python train.py --num_attention_heads=2 --head_dim=128 --intermediate_size=1024 --vocab_size=1801 --hidden_act="squared_relu" --rope_theta=98800.0 --rope_fraction=1.0 --init_std_up=0.0312 --warmup_steps=0 --decay_fraction=0.446 --batch_tokens=[16384, 32768, 49152]
Each number is 500 + 40 x the weight over its row's rms, rounded and kept within 0 to 999. Layers, rows and columns count from 0. Numbers have three digits each. The size before them is the row's rms in percent of the matrix's.

# down: layer 5 MLP down (transposed), 1024x256, rms 0.0374, rows 124-136, columns 0-255
# up: layer 5 MLP up, 1024x256, rms 0.137, rows 125-136, columns 0-255
down124 095:558528506479446459481458524504563493499532426562523483401518534535439492427507552534506437450593449494514586526458486539473428446491505538443415485473464470516501516420568471515484578490527473452525500502439450439457473537480566553462488530469545482513477471507452472437485516537481494506482520499494494575450463506570516511521431512561564479482410471498488503447529501491542556477486537498452479484506546507487542444476529503548438417484470567448541478491497469549474564448475478571524540486482482510463473429502487523472395543539533495556495495504522569520494488458597440524495481476523482508459488486499470485486528558511505473513494424478554525492554584563504546442529491553533515471572497412517526523484538529541534573509498467497547507519510601508555504479494488
up125 127:458486492574440502481450499462551514454512464483545454533458567522542446530487496506491517434559520462523483531540502521487524478523461463465532432455514469482476450525486484457521489532479527467518558507505500615515415567469496439528501463505510492566502511528490549448527451493645529442447495481541502461470534462538475563513498508462518464455468515558467523456476495537478512554548370535523480486539484491494532474500498492595452449520508503499501456522510614469515507545500476517433413509474468456570505488510446502555496534596456488470519559527451495504577565508496509512552480474598450519548474516426536559499480533471518559557505454502515532462551562523464521423500508468504545462523447514483529434491584494488506497504554460488495419501448502479558484427499543
down125 129:522521468512507477496479519507429529552528444499522485471586505529571454523413587538426466495469531455502528453531413532477451501548434474402556476461491517526534449513503488514489476556461528523452489519434551562480547502467495488511444432506509504549483482478501497463519438472524442496506434497449519576537506461490497488454473433457541499480510520540509438445480511543460505470522457502509476470497451501484482523494548463463534523520559452507492448502602534534451498529481549481482458463472470459570506436544550541564517574517417464445499513560470506465472554447525546517461524537527389556533429523517490499463474435555436472530529421481536507496501577554485427480433471459500497511524555533465509503450550463516474491501548510643536441481500535516473507509502536
up126 090:499511519483455528467526463491532494493556492542479486464482480462451459511473472409497548605586522495566520513450469499519467538456583563492488486516500426515504548495555533482572546602415492447441496557457473493410522489483526467465513470494504461465543395553501502445440529554442550516459505498538479521532518475568475560491444507531540541484544459567503532455533487491511508538546491518518492471470514527491509469483551572467517465474494495507529433491425502487553468531555580447529510534512507539521460491531459555447467468494575509519555547513431584620566493456468474472549406494560531492483486517530409459462539482486535513421520487517549536501548519531536503494494475480491541512465443498445520520509482546490514547520562540483484574485488509560418510526498472
down126 090:496450569493480565449539526455488529550414494508476477516556499513418477459468514458424510582421477524530455583541513473553526537520487460458472490485516598480495503537547501508509542509484505481488461533508510526516543488551546534481546523499479489472447544525478512541484449523548550469468549488409531475532539549539561476472489488433464556652560568466542520536546538481506502542456479474553471480468482477469464539512472544531435513450482512539516522462538539503428501482481414438518478552447531496466480479519462480453530520449529511511498501467467470433488456557538587519570513513569464493517578464490512450550508520533422407498510529507557508454532459466474505535490614479493490507509457491498511447476567455501467455433520475491460493567563517490549481464540562
up127 094:517445432549459513472422492443481501503459535459451544529462423482508478530512504453562477473478525512568451522476463422544547506477510517499482603514523474555456504581503430543540519518497504559495534471522478537462530554473530507520490515471530399541462494462431458478524448483536454495482499508484456506550500552537495466568496514561525485491493568557517580445499466470504421486457569468529553487557538523465512476447558498506414503522529430509504492451513503527568576483521464476619481492526507523598460535493503492522434438527446449431501456570441510456464559515478465498503452505555502525482476476553436507462481502413491521548581563465523542538490468483484458543491485520554435514550458482432499535509533539478524418533428474493493523441544482500488506504461491
down127 095:456485463488535507493455480497503506588478501539530515467484467436512448553490504477499507514483498489493488540606516490545537522543605459522489614449493531517442558506503439566486517485481528504489481481528500536493476489470463451564534454537458462486485425477466538564492491514490481459506568582547577504488524496483481505530523501496492569497424567579558566442453512499493413513557477522585547507498495506504464537568504488542490495453501482523465523515524518488511555455525516462506525440494554550550532488556464465541463466492447428390466540562519531468509450497432451486477450570536540508477503509475417565514441579464525509532527502496492491517551552515505507535506544450480595471486582472436537564451520528459476450556562477520435454473527532538443467472439484
up128 100:565554541493490509465500527487475473460583492501501519516507519520485587533534466415469554460491558470461493458445565526472502454467518506488492440568583425527548483485494480468490553530509465454460458444453572530466591414535547485520519548515520471445448487490473516522559540619500523491512378507455509534502550476483480420466497532472531470508474497532498497542550411541508498500550478508532547558459455505516503515551491513515481498566432501524540574523569545426538526535456498475486557418471538500494550530451538515434450502521592519520553531478494471506502466518543537536437538531544435551502440508463478525434513462454479520482511490508464561477546435510487529494496506483445435433475463473437543504500436516451429563493433533522514538502486559491469480477495504
down128 100:502551559548529517453495527533470517532546528485562424486463511479490468490564505520476548580500522495454536496444486585434545444489489500429579542505493470553543607517467582499498526549506468458549438501492549491554506515551483526491499493463478534555473499554513464536584468541480457555416495452422473588533478490519455532450494414519451473499531489501525546501479525543521460521511577463501503531531490453501493469540546480495541503513522450497530451492478517478546508512480463461438536513502546554456501435502544491391521487440553511566553511439575556486511436524555527473511484557512504485541465464522503462449491501508553501468515451481492494539522557574536519579534556466497478534465483476457568515500512500515529588483470452422495488448587440490469536530607522
up129 096:506459502495457465412472482452605568498481477512488522481528557473522479498488530499474503450458494548544467423478515550442466511552521508489525470537533545524553504569451537492573483502570448514569528495443494581505470482503483558563497500533483503445495512544503484568493492574457446411517585532529489452530578510496468477453502471407487518528460509478509528520492448494518523498554532529511545489466469540426422510489500487512544558507459501559541488485506525477433512463533412519518503576436506454492459483468539538494535488438479460556486555476520493514487522528519523508513544512549523524498507500546481448471535533512445604472475477464529526555535626538499559516421501567464620566464537533517516519505455546474516387528514534535520472500421466473543487513538470
down129 094:510499503481514516468518546496526566479470499509526515347488519517520458501479489540453439497521528583549449458515448586503496558508495512520520475491508518428525541590492527542506555518528484500569495534467536461523479497555485469490441427514457558485423505424458477549518512516460469523523508521539442552470511568483481507506520525435476530481471550585421443558541446522543529476534502504476471478416539489455479501585563468459489505494479489527456544481581520476418458512487428524505456481432563502496447474486501504541539459470497558478491502522386471495453600458521464559518446487534537487459490508540514422515483571473511566548453531473464509590524548492510535445523483473500492475498533501519552547510501458506478472529442509434452507499433551482588515494565485
up130 100:528511469468537505472526398487486520427556534511469515497485518525456465499550486516497516441559530555420479429492534527447473426553515497458537500524618473542488572499471451513532513504485485577546509460535492473473518608470480510494449478461502438429488484529542506518479500471580518476522487433508504476507467509471495489429506446515473534521535460511519482547491392453523490494534509452439481451507450540512525466436500459539521563462557445445510464523471552573536558536518560479447530433499446553479437516509560568535539477491557514453414504499443503448443507462499518509510455479455492396455478478501463432510497489506540519467601573481471476472501435516489456477477529610489518442441467478466480519501476488496500542500539480524498521525469501522565558574542557
down130 106:429460474493411555578558466421486475549470501500480518484532505465478455539495531464508544452517501599470461477536488553523467482484522517493489464530517474516531563545462446524556554541532510531492506467475428521436493465502475437568520502530529554429512555524491490528476542476453553535464562547505449495530538525468498502509537484484447567474519526428517468553494481535595559428487475485554466537431489475485528524514533577449472477561460469481451596428514501462530499490502504449542435472426489423435432587539454495532490491448543498508493496479521527466414514463457515516426456481463521482422513504469497581466595521431467532507565507463431466477447498455497550492471512461507448493429441530483441489471505492475527491481495448512494410464532509490471489511481449
up131 095:584401536477489441471433467503491556449582476459482475526453474434506456464545531583544497534477492522513477490474504558511552597505477480457471537469478525493544503515580484404474432524497517543572519481538584520561489469476438465443479480461521500487536461455448426581497498474471496533536521557509466554512548455486529477524567473505520530520529540481533548467489494475433492482544493518593501426460433477488460490454511473470530480551399454592515500548521479449503452504458503480539486508460534458503487482440450514552443477445449515487493544542444409538528459427436460496560606487470511481518523516487551534485484542493471462525502469455481553514503430459481542410526489466517456502524534563439508459489520503439514485513505537457477506548541503497472500452490484
down131 091:512517532511467540547503401488543532511493415504475529484459424493499498516553510522518535481472470482530458428508493530590486534496514536489462458544470502513426532540468431471504445480486519419503484472509496546478495509519462464533497556510420518543473494510424446521527493499477529539501536498494533449462445464428540530551534410476503489522502444527465566427448483525473535527531451506464413432531538503466546519514442533567499486495415545455484524539500490486484563493474593426560486443454498494460468600426499529494421510492481517451545539457512516531499574480498495483524604513430493470493452523451505449495441504456511466501457510556503510552564443475454499442470440490511464518418480584453569527417569537446521436502498507547521469481549468479479519500519538
up132 105:479488508511474482461494487501481530589404478469522470515520564467499486470509519524480564502524560415583492405582474486473531597467470518481532467464504446507406590554513524419537557438466443465470492494593560518435463527490533495499539415536424467464400487497529456447608442526498478549511491464529425553527531508499461534567491548506514511499434471461475486476477535498453485538507461528493466517523427550443539486487515486480484496494537523597472481434468468555477469578471483516558503507544444525470494502546455507491475474498516499496460451566535497501509513521499489573508515469493525471495534462473487456461532499508431485537523443434528481516497551468520459493556453464504408488497490454536515468547492523520521511483457491528402469536507507485558475530550421
down132 098:458496465503523546474533502531531465488493451469485519477546543491525520502532605506539471504556529417550512479482531545480494483524466467528484475431453488430523459489608509517516529473501485454466481544505463578565509475554509445560529475529494499453480554503469465472556508470484422488525553497492515505517535477503480444485404555486459565480502595513428484481546574474528456475561425536518560559454370507433427466531493467542488493521489543524412430499498481461470487501471471514436530469531489507502554556502469496562494476603549503561491480558500542491528445491503510516512435476530437474524516438577484502546561501468535485485482406483507512507461502486491532479528477503468481477488556523443496525496485532588494608512487450536433472518494533443552559526498419
up133 101:424535539447535539545507495509589517517516476441547476461542530443543449521467454489439506525508525413506548499451635416501526533506497426514454466484438427562525515460521488452447481455521486450412570499490474513497536539477521486515479507480494524533546473432546486571462550477477545509530528504516482554515478549489457535456543465467584548488477515512519503535433505512528453499475511513504453511561466507537437441469543527536538467512554501549551525545499455553484500455534421505535487442573464470547531518450514480463448538501455518550560531498524554484471548498502493528491604432485497520421444535454481475544461497543476485519575458500449543476529498493567573538460413452505472484474465486498410533503485519572490557482498517436539479560499545452515530525506524
down133 099:516482464514582431470395532496473558493532475490555504493493472520467491478470486454500504508481437536514509511502531433519507477507515503405536524545515534534520556553525534588511431444442514460423544517426543473512498510538567542528526520477495542455529480510407487478435470470496505513511525450484435531590528508536557545522501489448508480510524523542488518612531569549503456475519551496457498491466500544496544521449539511519494586485527424463499452504493511545522472466563477474491424458534571463562512523458559504423478557503495522496522451562587504516507491481490532506437522505524486496447385552525440419526494471430561449473495508440439514501569476502493546551434571466496451529458518468551427490544536542499550495520475490523503452516477528461459483441444475
up134 106:444500421488534550487560496505475495579480433510510473494483585493472451514511466513481496561529494442528449496498465518492433539384478502533519511515473467518552528479472491487555485490457491426463490518441577490552485510522444484451504549548544511432475499468468518509485501469598560541448522455473417518484442451487524512541524557425553574540489537526438468524477484450460581456556542520464509456537526507466502493508498514476479528501494483517521531543434549509501523473502470510464467480519433529499561511486551559443454503495427505480557514507470523510413485463476462506422480497541437503570450520542511458491543581538558531497559530478482509430485558564399518524484549570510478435461482522545495494544442471408527478518561434474577540497497457437517475429521486
down134 102:533495438471515533450446529498484502521500560558608526512513522540472514486546480505529418478460556496474510483509482511489423479459491486460544498487437467544514485548549503442418477438469432519469500515445514404558487507531488506461543539485378473528527582510509538432447555484475513473465492483477494520539450539513489470480519504489506509542505557548479471492485585441542432470580548482468459480512543413535535556562498537528520525502520423498527519467504455541509505437506429508495505421485536530429481472524559507482489506531487503585554521543483491528515446542484467529437459511504514474569403524508463512504548511552567539471532519494527571366504550582494453523499489488531489569475469486541499513461522548486580486520575420537529512510479467495466533465554501
up135 097:357557556424539513468479523493557493511512504467485509531556505544511563541558552428496461531535508523483525518516541484442519504515504495498464466478517519538493532466518492490558463471504404556579573534515515480495445466481488534504478510464418548471472559475503536533529536478516490456513524531497515418465476445431504501540536569459546540503514495534458503447488528487501458513436558561521567549566462475457507529535477565520546504486542515541536556466573459444491476486555547467539416530458453440517447462513459511491460461477505519473520563492511502546479499424545506421509510496546524555541516550468461521518431557581485486455509538406557437503460473494453544566538530536483488506495526555542581418488540532513520544504589502482493475546536444420512519503487532
down135 096:429503510555470502545502497592512491524449521420494552498468543507519480480529433518465529469415536562536511528524506473505520470463576547428500519542503541479580478493543529536512504558480507479507569461544541490503550506521472454487515507533466450460491521470447535456505484572444494446503476610492542527522542442493526445515572489531469563502485488484525518562497516575436489472441522517571532472426488467490519494525527473538547470503504462462538491465516520454567448544468508432499507541478479539521474446515486417480502530459528517478526538527545467514457453484459488548463540522568483538557432539536546477487497576560439530447506542499487501545553519509386453479416534564609549478480461531515464481571460547526522544523507413422502493485546533518537417464531522
up136 106:480550415471535543488559424461534515459480523479463489527468565476489568483476458461503539558552517505497489409467486511512425471451466534472458494515524480529515556538439526501427535505497461490517515447482488478464522525490501498546530547510488511469514502512458491574483455489472483543485560456554510555477406490506447481611505445503518500525542521535436504493459523535455471475483462531489510482472546496515412534498472521514544545540467601571428554462521475446465499484483487407497418534551451536482517459484526592498493463453405461477516462515479518574488443482534515560564520537484512563481504453483484479463528565518485556381458508462514436489483485484488465509517406532530459463480551498465412525495469460514496489539602484518430479495533491566523417457498482
down136 102:477470487467480537473516447560495485472511519513532432432472487598516525496541464530518491423468525499515432472571480563512495456562479520502530482540514433480564423498460472563513485485519426538548525486437524460470603546588438474564480470492508509498485562468501473474509477544456443529557486597538527541457511544487461504563529468525486481574499499558490576553498534554469443483481506530532490421466531519509425533507511478500498426549447506516384533477606495504470432517535490475496447521481491495498438521491519515491470490511512569527503514469532497455512484485464536536530457492480480462536503424490446545501454497520519497491602469484607540462434410498478470508529484460526495475456476456472517456536459439556567482475440525474464442525488558515429477481537528